Weights of a small GPT-style language model, trained from scratch on English Wikipedia.
Size: 9 layers, width 64, 2 heads of 32, MLP 192 GeGLU, vocabulary 2048, 0.678M parameters.
Architecture: no biases in attention or MLP, capped logits.
Training: a variant of SOAP for these matrices, 96M tokens, 5873 steps.
Each number is 128 + 32 x the weight over the matrix's rms, rounded and kept within 0 to 255. Layers, rows and columns count from 0. Numbers have three digits each.

# down: layer 4 MLP down (transposed), 192x64, rms 0.148, rows 118-184, columns 0-63
# gate: layer 4 MLP gate, 192x64, rms 0.117, rows 119-185, columns 0-63
# up: layer 4 MLP up, 192x64, rms 0.111, rows 119-184, columns 0-63
down118:107102188091115155108073086149153115186174155163149124133158124083122052119153178073144150098123106093112144143125100135124137091117134120119108116139127144149100106147105130152157131081125164
gate119:142136087066128167135123145144124190154129180103136180084133111130153160111179146131093157098087163186162113130140148144138185093183123071168161154118105123044115150170147144125133146109144068
up119:135138182127114136114111145102100183048158175140152072149166157153133135134150130130168150101147099109132211142164144111086118155079131159177115134126135064123117145129089060112195135153143184
down119:182118079140136121132141129162164093183152105152111104087104081134122154120079121209099120172132182143109129130116142157161161136175121128103124051155217115118142148157140166145118125118153099
gate120:119097113150172076156096148127121130173165122161107159121149219108166184109102125124076086140087133100087193186114138117092090172164194088096174079135153138083119153137082140113087119087078137
up120:170162114156141107105161053190137132113098119139145141095130128142182116119109135104111163154171156115143111170128094129174220146062129142121125115175150120158180215170147137133051104089143106
down120:153163201144142152078180139133122151140132152138142071078145085108089113062110166147186075125099083101178105070112159079096115139117133153145156122153190106153197092101162087043158143123144163
gate121:115150090137095093126112119150121101127022117135103096167151141123118148188170124136127164088155121145082128109177178165101116154140177125099086163077086098134119192133110141084181060104156097
up121:123152173115172158138151100100127131149127166173109179180122159117142102152111064095174093070086133111216125123176183101120146121089139087195153138124105095136195109086134179159169141096113122
down121:163123123191133064128118149140118124127078127103117132153114107189182187176161148135091143066100114178046174100083191109103126154147119151096052134117135092136164163145117171086129103138126121
gate122:084116138136137155081160122137133137141130157151115184167159113121160144089158102067172129117178135137100103094104137125134099159144142144116112137131143060165153093163085110121155133172123172
up122:147165128187123081098172075093158089148101132128210139139106085180112122177128139173100131093118122115179085106128085132117144086120138127166161112150128109124163157095115170158137145103146152
down122:110145105227136195098157059134090104092154118112124149120136154145152176151129120144130138147121149099118136124166114063149166113178139126152198135038114108127151129131113111161167118164171179
gate123:082062135092116122105120128118120142128080107122164128109084135123160134087129166141105160132124091156143153121138121129108175089168079160124100147095085147171079088128050131106141128181119107
up123:096092102070146087118157117110104160165055156156150126099107193128100114127167133158122125115130112179169130136148122144137119113070129106138168130102120147152135132144064153149105151119126127
down123:132171122182118149156088181130162164147189152162097145132150080140137112160090111095153157141077157114118128104106154086168104190120094122095123121138150113087133159177100103124141139083173148
gate124:088163116087152147090115103140166147123187154146142121151124165089108141112144142120169091066104171116095142112086137123190185152104058196139156126139103146105137109173122119138143120166146116
up124:135109135142146111118134108174146151138122145053112148145099144083089106124088075158173107083127182138171102142070109130140125167124135167132164148151181147100099116098122111133159105177157086
down124:114137164137165135181150105105091174085115112155080102136104109124102132099114146070135141072133088152060134090088144106139168121155119146117100145152110124150129160143148126127117143141149152
gate125:116116160085100181080068123099100092066124121105089073169125138098104183143131134111121116154126100103163119162107162090164152106141122123099170104126107182105108137145111148119135042119166120
up125:178072139167139141083174129156162131139084156102125125176085147117156107144115125109150144089091107139114156157182112145200145080139158111159083100128151107147178148103147160155164161119099071
down125:110154118133105142172082095099091100085087134128114092125141123150084187149166137110103099110081133085142098121140160130113105171135120200099180157105108081162093121118122126166140089133123138
gate126:139139105162178110149188153157111133174152116137119124148129124178065084134142176176160110072123118117048129124169077100153101120179116130179082122027134134109124133153144122117154066144107121
up126:177119148183099135075097104157138138168117132111079150152152040115154179114102123117088189157183094157202153148155124133144093112162072064138139143114138138150122152156161096096178158100164101
down126:130109112176179104178187107175111134152164058133133073151161112153098080146090133170115079118109082101094110134174097114119145105132100118169067132077101142156093163182217166088153110151103136
gate127:125101170163102129144103131172157149128158095106153124124084136126112118127175133152107132105063123187110124197089086098137105130152136119140105159125124102081167150142167103123118126131070119
up127:139109096093166180156134126162116107156094163139130129146128144168113111129141117074130132172085048133110153136157127080138126107191135137170086158105122154129111135195184140163131074119093115
down127:141114125161073104131109093103146199149157081122104112101110105097123142142168119132100142129167208136163153113149174169109112201094132104113187135067092124125101106144108158082101155177112181
gate128:075094160106144115116109103155114140138194078075141093076157141140132122104164157138124159108095148096084103155105142103168071102134090102111135117142115080127148125181117073128119133111164109
up128:059162095141130140177118143128124079171145119175088164188133125073164126093115046130134124129136070101163141085138091082136130136121126130120116125209067132125153144107127180157113133101158115
down128:080155125132133153060082081123109152138155121065136123102135106121077128156184093094121123110120127069166125167128162110116146150129097082125152196139117046123116093218128080121091123133117148
gate129:197131144128182132087086082102140126139095143157165087162131146118065157094113110157157164146138072149126088188104133155142114180100087183117105144151139091120169133108154114161157161103111109
up129:160213132071099143099068141148159158098095045139092116116187120081117189113127118134142142113178149152112116140089098156095109191168119163073187120131103138127125153151158101142124091168190109
down129:081133145168117142139144160116077149134181125165122148156083097141182116142132144107123180141130090092135142089146130146087164082115150106174124160133115165149130104182107189082100150081142115
gate130:132101132164161095140156125188083094163129113065127136158123195112142114121105135148115166099100120124109176103228115133147140157143111096091095111125118151113136085145076130160124150149084186
up130:179108142059163154144108114147174079118086145095170094108154106122176082138171088146158176121108122159153154167176212130137152198163071151132109136108099184101115106125172156145104176133186135
down130:166114185124106127166124053166133053105082161113099103102168146151128117092120114159070139060144105119060121100209207117143109151120126148095117100072149127121143102079140151118199090124150169
gate131:106096131115091106136077098127134140163143155102104135183146106127136165090170148130133145094085161113129129187103215124169087154136102126117110157114092099107104109146106188108052144092149116
up131:128094105084132087127112138115180160115096144087115111130169111111156158131158157148159113153095148163129088128108200114113144158114133141123134132125083127150084092110126145030058152146109174
down131:176110157093189137130158134103137073072135126146144112092115156155157127163110163130102109131173099119099119150170028128069149130093154127140171162126211129146142147085148068128157136111090134
gate132:150078086135161129150103156124160140150119140154083161149129070116088194108098138129142134169117089223105143118045128083108130135160068095127090075092145071192071115137137189145129141135134070
up132:133165122127097123127184119138054197103139179152156118112161148138147099157152177128130164101112142140075155206151116113126113099082129174100074154136083172141193164186126053153079164144136195
down132:076225088182107140095150127138146154122124125123123104115139146127136104160141119156130145105180173110058093160152143166180177131133179146174194151113089126089176079147103085140133106158177129
gate133:045131124131143110126128118124115124170097101184165172164153085146128096083099062169107072158119116156162149104150198155167178141157096137059129150165177139133093095167149152161134030094053120
up133:103191084182156149090134125044096105114116147101176162157191134134113129177082185156152179100196106115083149127125197077102091111170123148054135159124156165209104111124183128027136137144134177
down133:085230132168150161097130116096115125133092067204141116120157105097112183063080137121145120113124144056108141102116170138094126071187139154161182121145145110157117138141136187115135061151176131
gate134:136126175113130153095106162141172090135182149158113133119071100138034147132089096150161136116170093121156151102164133198092142090141118170132188124180146127085124146082077110130151093154106167
up134:126175122158134124157095118075168116189079126094073117170088086118146166156129115081143163103116178116104106119135153113124127185125168076127133158102142093142114114174151140177119140117114053
down134:128106126146103128106090131155099087097144154131095111097136103135082206187150112124116145122143098146096101046214093170088133108103174179142110136128116119124132140130138146168166147179106175
gate135:119106091106100112129131117195145114194143105121102142154109150176168126155113091072190158037099168095184130176114116090086104143112162165146088157149140137165134133158165167131130147142196087
up135:110121125160150124158121144081167124101160122122173149162096143090185116108105112081134126156119103113110181156138135174185094171092153166140111113147116127203069073140101144132184164143075175
down135:133182149161119066164153125148175135161111137104088071144153137139189082148154158109110190080099114097097116146156148103064117094108161111188159139168119160163160047141109133128080127148115067
gate136:155068141119174156190141182105153191147089149126165151169093161123138103138166094146137124161064127162188136129139126110160050096137091126126187155101160143154079184152151162095117126102133152
up136:126126053176105154166167141136045166094154100124084112124125137165126133140094108152112145121209165147120129097170072136139096073095060137121099112120072122091171073153154122135160103066150120
down136:156129148115184123113097085153173122182076161169145100088148137116131212105109186117146146085068120150135127119112168083123160150152073126136154146154152051153168190103125109116068137143165121
gate137:086137124121120133170109101076164102125131140127121126129141101114145168191084123154089122153131154122139118174153104116099104170155152181159172158122157108116124077106105120126180143103115147
up137:165108141095117138129139178136176122141148147117151158164094115052052106115079134098132153146177156150128098199128097140149126155145125145110135100123085075091139099163125159107129160133069166
down137:130123089153105128115160094146128107113155127110102108146098111130154104167111108108152093110144106089102078126120142085186142109145096129108106123114102121121125174101138131145190133166179154
gate138:173118140098063183057124157120189087125119056163149120094133176094135100162087120162165148105157156086137138157093139132140111121164133130127144136127076072105146127141158117162113120119144136
up138:158127174168141091128114161102118105157164119156158148138129111162145095188121043091148135100137086207115181109166147134117141145177155114114148124099097084102173152111106122164123135159116095
down138:160128133103106136076152171131187078116047105136126098084165187127128094145087150216130087145137154079153126105114121131140161128161130122115167099156122127105133113118157119136129101120178179
gate139:170175143133126137163134180073106160109120155160131157149122074136155125121163102156086044095141109101159245170095140136095161207094179131123093135178080141097112087114072179128194133127125185
up139:098162145115109125100116118173113110178165057119189100177088153113039114130170133091173138122146111126146092100088088197117134123145158126091182138115081036128170138107179121128128143144156105
down139:113160149079204089171143182122165119068140171125166161117115123124170116097124088173106088127066148075137127180115097160059085144177093126132121126155155118095101113161049136142165187084090120
gate140:119141097146051127165153122140115090115071124116123114094127100137112145158088162132139116169096154175133063112150127129187092093155152132126129076103147145115145132129088158112180124140098158
up140:158164146121201115166161174084139132118124086143106106108111133119098118107150151091117061109117117145107154088118136108104153102122164077110135191123149164153146131104029133165159156071133147
down140:171147087127148188107171087148091143184068206114084144151143091144139154114115128104172135146136132118111172114148185085160129149146156146158174099113146124111101165139180154155094105200097156
gate141:126123133130171034147135084169148146200110103138158130122161092043168103122165101169098161166150185148092182123177101117146069147137171146135145120110119153144029180142083123103133096123145077
up141:124126126144126159122067090040201120104145078122151103138129158159106154124131173144130119134169194088081134156140145089137109166085154080122112057149079205131149151088069218107123155108132067
down141:089139136172049133135061169074167113068109093050105101126062139165129144155159135119147060129115185117140151139096123159213166111177074129062159111095100150082199161192144126111206136116144188
gate142:149138064092129134166133171172083055168120125151097204060140124187130127171174085188153133124064121133127149115150170149113066095181164102195054136081171112157086106140181112116125162124076155
up142:108181131089113090090205212184062068110094124126130168133150115161129052149096115127108157113096059128140120107159139135098132101141122162094184129154135099097155107125120118140169193078104112
down142:104075160101157154168121104067153127128136104088179148148112204090130094100129120144123120089178187063168196152174127059145114100144136117169216094083132177142126121125166146135084069133168106
gate143:136120145105126153118069168148115128119110140110101114140099183130200167121144076112113104123151138130095128145110139154096130123148083081135109146143141125127095097152148087102154123112141136
up143:166145170143103145109161137133081136149111126084070136121123119160110080128117139145118110135106114151137137116155150126140193103115087133118126104117176104147149166138178142140138097152131155
down143:170140138119107095176129081117157170104113143118147138084152112129085169098134145105151150143115127118179132145133092096105135131137145136136095176103123174085155151107123123098102128124105111
gate144:086135141186198176125131166147104067116119077114139124138158109158119106203101160102104149161117157104087094105133192121110163161167179133112186072104165052071179186106143156117110081150150092
up144:091142139188065110126146119115126151063080110137106155152172125165100087168074098107140169116169124119187125160136119116143157126119136074150104108108122197127124168137172188113074123210196159
down144:171113200174128156124123081117110087099197134156144087116158124117163148081131132166065112098143141136091126177146157106159126177076111172117175106125145053148122151208172183117078055097170193
gate145:089184166140172149113092100066118091182129167072077098143079122144117133147182095135050114159179163141112126111146102148081142161151169113114123091120082096181173148149168121129160086131139109
up145:119108117116082088168058200116130079118129099118111104061143144123168171176162180154113096151160170156072148136120164079099105115174161082087135115141060147131220149098155133063115118076112109
down145:134135113069141125178131111185078163102085105093153085088183178107094064106133123119143142137157104197129149157079154168129132144071188170154133174176178099094158116126187097145049094110135109
gate146:121098074158145144160177120123094119133146103121116090103153117137132092193122107138097125148124118092123175200204108160195094067166111154111130145103123138091072109115189149088171109106138128
up146:095099085175147064121169115159155116163123143134106126130117150148141094156155109143136146087122152165094113148076157197110130131153104097106140099119100106124094121092163080133068027142162139
down146:170120151102179134169097156108128130146106135137172106079126135155103151095155168121107146104076094137140137132126158072091172112160102112115110121146206145094177177113071079111095137114131128
gate147:161125175131154092152193175118126119163137068198121150186094139183095091117070167141158077103089137118126100131207110111145114109080156153129147119100156094132155112182115134084160089162141112
up147:112155133129170149154149154184127146161171138111121137148116204140078095098203118095159116088110095190070133108096142134129128104135089128142144123136133181130098104151106093116167163123162099
down147:176102116074156129101149079098112145147098141123171144123121124196104147098109180182149180135140155141129149092158156143090155147160191141118085165104082132113182154181157072167133079122071150
gate148:114134096109064098118117125120098106127120165090164172095104087206113154154153120128122079131157183138176109136104108193146109116102085123085084137169063085122108109114048237095149169142145182
up148:200128196112126110174115156090146163184143111138106204175096126052118146078041124136135164120183117166088178185116093120168126117086121136161119117125161076102128123140055066139129218163144168
down148:158143095131068074138153116101107088182084127073132126148152133203136131163123151115115099104123186121172133152125158172064139148172095152190096183217151061086133098196067187108142132153106170
gate149:106082146164115083123122165125117133081107136146122096160124183110105167142160180127122112116183159083081149083050057102092153094116110067159111110158156143155147142160142039171160113122132138
up149:175174130122098085072121094115172095139145067179109110095123146091153136148157129128192145124088136108192087131165166143123113155138129182112140138142098101137103186121147202137096107119122185
down149:098104063119127170159148098152113153103143173105160147128114119135126179143152115124188139144094111150107135145209125143156105081154196117098145102089039104172138111131110114086102188123088133
gate150:057118109170094111143104134129119050144110107119089105153173101110139151163132139157130123165142075186147116135148101087155168134156167106148152082095094091179142213144167110054150145088101105
up150:088087118149121139149083090141140165154182099133078138176109165083109162213154085176169171102165150160152090125174149099101123175110139128111147112167106085131170204129148109109127140144138150
down150:086110164106157092134066118135187129117048101117156127137125173082104102116101166075112176135139145103159137182157091128084109158172096081094121150107147099113150131109085114099060110193138088
gate151:146091146164153105155158121129222109105110169124148097143152094131160111124158180147081089163157136179071118136145071076156114140132104089152120110143169132111149188147117168086130110140123113
up151:128090146170157128133110132120128185106166124155135171103124122158121112142136185150090094165055128130091166107136078115146124156128111139123065107158144147193152139027166106142116105116136095
down151:101159092165143069092100077104150132184082111089142121135133168084161124162101074149137152097150167124127180117085110111093132124155135138096136158125162196104146124185068149138116143111089133
gate152:148062136100115152107152158130118124120121138073155097131100139111092101145133154139138191095112132168159133102113127132095116136102146112121097123131142126123125095150137124083118104087108122
up152:163175155168131163126108144139127095134126109112149152128172091129091121171100127173155085161138104093135131091169160117138166169107133129096109129117102160125083153110140123155197103189168175
down152:122080113082129138128123091131088096115121140121102148110120123157165119107130075098156132136125101181137109147135127170121126119121098152162111131109059132152147118162103152095099122141125090
gate153:145145081160134108081128165179096141119146071136087085129108116121141160136079160129164117139147198099201168120127181085095190127101178044105137099104118115122175217100082184098128151145141102
up153:134106118230123153110147128160126153153144106152113110123120095197085096183181108099144171169118083114091141091141115110218108138081117107101160106175112122130130105080135088181148166067107080
down153:165167121046106085089085176115186104153123163064117132131141131173107188148080164162168081098081087131098132122128089146131127107182100179114165074140065149166089087157129172163125077135129138
gate154:098136126152092088144143107149076104100082115171192130058121155156124119126123116186036089140123187104094093110100112150105096118133130113105088158102052157109151115184108177062123146122162115
up154:136129136125124093145140137176119162101085139107110119142143145120170135084116168096201149131175108162121122111101071164109151093130135113090104221108135150136178169100121146136166089078208082
down154:103176088118079143161117096119116122186160113141114167153107119119031155101134172061146125170139137125110152179162172128142139055138128108189089077144125122132071076137168138150097114151109134
gate155:145099211147087133106086123100154051105129154089088039124143135121170120102120204122154147121137133105121170170124126134113113185121094133058093166151119130132153108107110106137059124129168123
up155:141133108157122118174188177145126145149179087158104115167164122137133085143120119052079105126146165136124143183093139117126110056158108147121107127130166161127148134112126140119192141104098189
down155:126084183141111096142049130117133072105106173101085075108102154126134135117150110170127140115149106121097207161121139104148112152069086089070127109134161128124144104107091098143060146136145128
gate156:055137134116176172109111155109078144100086143101151128133102080153127151120117174161130107094100107146159106109104090117137190145096167080131115130086137149099174140105139134129110125064136107
up156:161103093101109191171123121119146166080163142127163141115121066099138162074078092112149118118131096141104053118082124117157086154149130182132086155105122112134068116131165127181110104138101153
down156:116106146165090100085112143133152118130127098160078144133131182092148163170113151148103191158169114147152170163129112180063123094126117120163179096121118142124133118126127122151165166144125106
gate157:197044167145110111075095105158058077133129073174100153121136113129097181065109106121162119138106114135135199107115151117181058142157064099102039051116145118148123188118112083163170152180173112
up157:164168119181073185170171117158168141149196109102134110136134114160161122128206126133153116104125115138127088132073069151118170071116136144175096063127102147072156085123115173128074174109163174
down157:076153078079131142133124080090133096192150154147163166098081152142126142120137159137157185117135150138131085168163072100137132136135176134132152164076101129004116111143094088149140122140103089
gate158:072133077160124186069092176206122063135144136072128152089115128169122131159132077098141140109142137075119109134063133144091109175127156136067117092083110115156120124123142167195086092068107095
up158:165121131074163114127195109169164149153073158158109132091157143089132060091134182165168171129120102190103158141091133186188173162127089165076143080095125147137107083090129149094136169143152144
down158:107149116120107114193119134068080181095191074150133169106090146146087153124123183123113074156114168141081118148136166150137090127154134108189170123157132129097081148156108161161127038084045124
gate159:165142089133127132121159130121107145124144099116097147155121081129141153104191131120125083119139105158132109135150100125119191134131157167125119137089136157145089177102143131197129134149141154
up159:110141148075131136107134087062138167170146113123100155094109099141106100167105142087083118132107136125083106140155171153103082103147165172144128144098112133112120096145105114146107096115134134
down159:134070084115115092131096142157162134117176164129143098156117155140130119168177113114134104144095111105122115126107127111141095087089134098170131117134124145140146172070196114085137138094120162
gate160:124104134094140153162112105125140171101153113172121120130125172106104136142102132110171156113111149141089106089160179134133096148126135152117131176112162106137141062145129111114102095129140117
up160:151202161148072153134099146119131090104115093094161126094106115141154146075078102125134118179144147113146153149115173129142149157117142136120120142123101139163134164073141126146139106094133117
down160:130089071187160136107072109146125090112149155179148143126131086104157139137141095104143103106144134123110125125148139116126160100134142130172092152162140067140117159129150139162154151115115123
gate161:153099173114112109127088163110155148171167100128093120124132145091141160160168158130160129072122106132145183136105143162100094145089162083104129169150170081116119099117159113107181142089122138
up161:112187127161106122148152114095098118126145103147102118115142151132071118131066152064168146135165166119151137153067071139132130130185128093120173132163164170105132163127110140166050148108105149
down161:110178112130120152114083117111116169138155150094171173109082114110159140099087159133083121098144121137094113218071085132100099162110158135122118142077118149114166112162165094093095149105130131
gate162:108113111113158099191111122093200130090082185137117107121125134118096165112120159162105129138073140181149114130121069135123156104130057141151138115185156130103102099119161148117118178120088127
up162:079086166204070158163116118187103116192144145092157145094148101169151134097082162137170147148135151133151145121094144094097132109114103079145147113117100134076160110102148104114139106079149181
down162:162192126115166071129118126132172150127098105106083116140101158111138124099134125134078107127109125152085159134148098147138095147154099095134074092172169126217130196085094174145119154123101109
gate163:044131133123121125114138131055114102119113159135194106100117190108133096130165115158168102132151100101099140144143111100144078098163079137139115091140099119190100167143053156107077143228212147
up163:123131083128126124116162069128079107162158098120125136094166161155113103109094119103181118082082160098196197105131161100152147129131097112129121152174151042083153099178145158107173147109146068
down163:104099057108152113155144158063134140142055191128108093109098146107109154163167136147160161133165132124145104151208106120138096085194097077137122106115076106097116191201170111084055169198109111
gate164:148093144124138168182141100154135155116112142158085061188086151094139167084164155129137077097098083112073128133124164100125066141139133150147116122101040104141148102076122134130160112064114113
up164:204129187134103129146119192086115115112068127147137127164115142163133137173052137102160131175130184117111145107172073089094095145142164127117129127158192096098121135122163121147124104135115120
down164:145135064124165161111101111172133120089095183131093067115185109128104190190078108134153128143094159070126117194158164139151114121145141118138161075133161111102089173121145132170110068112109090
gate165:158151117147082154168181085145130098065133179137112189108171116121119093145103119068105119108172190088081048164051164141070071101178136114124120137086115151108123112142105134116114088147137126
up165:085140082149208128078081174162075133133168106105126145115120149121073141153121061171088111132132098141146105076167150146191147117104132185137108202168159146171153160151076172148167077152159086
down165:152134135140099128172148056177159095138186113150078120115105124132125103114083151165171125079114156064148154129115128151080118181101154156156065124105125154089117105049136106099200110124126098
gate166:184175182176160130102108128110156067135123121157076102186198153177155142132116148167183201041158149135137135120095107207128182103122145140129080176122104139131191126119131088118132104248144169
up166:159220145117144107106103123121179174120139156112084127090141133097125139138074175178105194115096239104156119148142175097109167177073129111109143107082119189129106104128092118172130023132122167
down166:099092068163123166081118131206135191108134108136102101089090135149141129155115124085085124151151117139100151182081129155128095152208073193121141055128183174097139123138087160113101085147071053
gate167:142168162109101145086098154131096197171131110107116127159131138138105130121190114080111169110179113145069182089094124165145108146150134182117119145107131150126174144158170141153129134128059149
up167:139137154143094125110128107125120140123052082036095099111132089178118117134101117113119106141078168139128080059108091143131089159129113189139172150177099177111148153140175197156104122106050120
down167:114101144128099122151058181170172112096155096133151137152109117095121169123147156143148095137110151057171171178170135143125100132131099122145150138146109087141070084088071099071125112100186111
gate168:118163067146088026145138070133122145193128133130083128067116179135160137142129112186119095178067145104070105100127158183150080087120090132117109144154123135151102120117115155114116132115146082
up168:153080105097138142112139112167155115080133178082101066163139146134121175171138206089126084090117119154074115146065088165085158146129142134046099124161176094168179110102129128098135170128194099
down168:191129149075136091126130137163168082114160163114139138209119179153136107104174108161116173124153123145046167098137091089177158103114133083207144085154138178089159126102136145155042152146113076
gate169:160138137167120095166137137075112180138093164128122096110134149145111167070097146115103168133094151094083178183190130072125111112118133078151116096101163126141058164172114145110088167102149107
up169:147169181149129122101174098116129161138088147133128132117108110187146123136148091149124137065143089162103086119146105100163194153142154139163188113148114141156125151140137180156102107178131131
down169:101121085118115118118125148060157126165147116143156123069159106095163105148084138119116098144100124133208150144138108128129085137129113125096087198145109134149142120131130101092161122122108033
gate170:065105184093184130153137087163116104117150190108108174131035110129146063114108109082114147130154121111093223160128175169054053145126122159181103096102090120119094085126097162083158152153136103
up170:142149110101064161168142168130167096206129103148043173162179138131156165203120172143173126089112115115088045177089113168132188111132141090146199243096147125108162130150112119173079157159110106
down170:117081163145134089165073136106158123174125151169105156152216091143118184079114114138126100150121172093044137106159173098195127128137186057136166152085125148155146087110083156148058124176156091
gate171:126101139136124118116138143130143091133099117155111113111140123129114121121149135074072145108083129079129108215144197141122153108150150155090140139096085142135108177101212204157132152108176106
up171:148106158146132150137089168113125137160132131140171111118130146073192188125123081181156077141130143108167102131142128128114121125145106139112140095121109137217181165168087190127102091162070142
down171:082133176086074117125143084154160041101128120108102144096140145098120124125110096137174133115171113136101139142090082156178117154154117119172161151145072143102135100079110108146164137118153102
gate172:109155141136128143150052104126147142128041128135121149130113150147121145094185142111118173186226181170091201153167126153163104120142091110149037079138136171093119153115070066014105144145136168
up172:091060158124186115122114186151086116139167126184159163196071159088148113137067134136102115176124106152141146055189185169104152124126097114112093190133119087127133160078123060095161150116180182
down172:142166148112121113155125087103165105110097161111124091153128105121143114121156101132176171138181181196125200145130159150152076102142131131167106137146159233103166181170130138077137182210128167
gate173:125112166093095101104147104109105129152083137104119109193153198108127120113108188138174154145114109111120123135123144181082179094093151163144160093128146108095154117129164114142155150089105085
up173:119133153189141153084098097126128124105129113091220138132158129184173118111152061155116117136133170155103139092105160129171092104168093124137114171132097122126139141131081175140122113153120119
down173:113115126106144103149089116108137104198164147124113108113176150087118178105140149117142126148074110129085117111188109167118115124075138136163132054138081132139136094102154115145116147099108074
gate174:163075162106136167161094174124163139151105124111136106076134080107114168070128122132142221159170115100159115122095140101143121125097124139131175107098183112122116153161138148132118131159110173
up174:118141123167125154134166127122106066163172131115120117130158107134205068144115069118089131094141127155131150152143124079158120091137155108150091101165131146097190111087099111144123128137139132
down174:166085121069153115162127093113138161109044105100140108099154118128032108093122154126127140142136106116099110110088121095119133133099150164145119116108141122092098122154157107137090124134104135
gate175:133158173091125176150135106116098124103149160171226101124114094112138134076154103122115152111230153055089109130103131059159137156115056184086140095089148125147089114165154114127167114128140139
up175:172102134173091113178090131151149158161161172191176116095152052129137156153174096181078114153115114053135123150147102110150108121132115105100124149137032107123131159022111093116113061130087150
down175:165053102087130097153165223123121117138148137099154176102056087100076078100077175123095145088121124244176117121102168097140126098067124109123091178130131114142133128141126126168079119094107118
gate176:094117124129137139104061116132138170130114104088156134104153142161102178165189071162110154166122126132149104136134095124080087200100138085120151106114118113170097133193094123099137113113144137
up176:104131155085108129200119140101104149119097127160121127104139160116136091166123124097141168113084179098099097158154141068154118122120203154094115109088102141049151145141104111048113122084114147
down176:132130119148160146064153165144158119134119144117108123194106136113085124099089177154139142094173116111135185100117155189120150129133098126160154115150162124144138082090180106156089153181113129
gate177:105120150078111151153105128067143135145120080185128058150094148121152139086177118059145123098077191139171153143120131076149073101148153148080102165114114131125092181172139102080129137167122161
up177:087131150154177127169119081119155167095184127153099182168121147126144132131146100140079120115143097081079182101156127172133150117170169071148105160132090107111145086134126131123145142139133112
down177:107124153122108121133152145070114110145107085144154070165050145177159116173157154096084142086086162166126162144126127119127092121172134161093128157149091104147131197153201139123171144211142149
gate178:173151138140148084159108169128125110159195068160106123110126177149118174105105175112092133127068087130091128087128071147179116109135130143110129201107190128180153123176183121076083143114137137
up178:081116099153129100130172139156121164157168129081103113117121079117193093117164085148090057110172090156131139135187095144129130210152083130142145103136076121147176111139190101100157154110106119
down178:135115088097117165167099135074108108101110113095123157103040123144116106155142106141160110143082133155142150164090109157221097079150094206124074111129176164142141159163059073143112137102149099
gate179:101180122153116158162133121149092116076186166151109152130081118095152153135119125135152154107151178076211099107139109131134094058053104116155156195094071141136139209131180141113119169112110139
up179:144183139101138093199161105126116181054115102102101141176087123128132059131087077118086098198100112169129121121164123116129088131150072128146122173125184109084131146165107142047097140065151106
down179:118079120134071178168087147132104087169170159132145146142155106177119187138105174155142111130124187161098126165179174154093127106108155117036116086091102127123183122118047147138189160094051138
gate180:169102154226084122121151113139147113157151113124138219134109093090154193064080079086147088114167114067179084150144131195121156067143158153053131091154188097164081189172122209171102164159133116
up180:157109165151155113095099148131175105170099156090117021159108172196127122087197193127150128127136165121156184170103127119051191151127168129160120195067065114153077089169129113115161152052056064
down180:224174169172157166134113139080152150092227117099244075163149049146110135127158098069148075123123131159152114167182123105199092129064029087112123041173233110117168121151202135085095148166156147
gate181:086178154085106121148132174138161169145081196124117155112108155138129126071150128154107118165133121125046136095112107137138078171178148112172076119118156085192099100179136111195131139098099174
up181:163148149101110069130114121116142075062054174144150108120124105073114141086093068166069151160107127147119121115148144131140076120141191107147100132112137099141125103123137135132091151132120179
down181:116128118165125105111124116142108121114122117199153090101131141091136127155135151091096184160115085192145076125152150123142141096082118068106155099202109134095129136139152115041146129125093130
gate182:086055177134098119177114121137096139175098170103153103138179103150100124134090114151122115162134105194105149169112110110111121147154078072145087143111094069161103117115081168124114123076204094
up182:088111173166203105117110195123107035114120140072139145168055114134095151120093180126171082132131159195143158136152181114094128099146188055143185148165136084145134116091119149136104122127132119
down182:102102171126051149141073105141164145139130137086134130134127108074094153157140096093093097146083105200187129138156141131071119105114088133083126177088188096109087113123123186169135104070171139
gate183:085110120110137112083151139179108200114128182124123178143152090132113129113157120191118073118157066093112086084080082144065167125137126199173064110117060077137135077084127100161138135167087168
up183:042126070160202156117080151154126147178088132131132165149168138117190159144109045100148146115137087125112097114141120136211156169140089125128152097115149122140150108103137073154076126102078103
down183:131141082114085099090170085184117118053123124136117125084148139143105126128149141199130115105125080180135096088055103153109159088173159138203128102142140125091133116110161052140183147184114165
gate184:148108116097118207139112114135133082077072091101111081112071101139092142181145147123155150084170126105195148169185187114112152185113104121129180142080145132094103120167169127125108130094120129
up184:112104141125175123179139100054161131160126183135080179175116153149154128145163157173126181122139107148065132107142089110141159152075186119092133135104171118165107123110154128131109129090099144
down184:159132204152090098048118163144080124123195076127144077129117113148112096188146129117084133144140133079126127158109112210086143114150119125110158124129152109110132154101216146113175087154155112
gate185:185122151134166105087106132117079151103096061130165106130140199106088145101153143145177190121140154150121096105114122096134152113100151116117102106124183136139178161139158135060089101128122088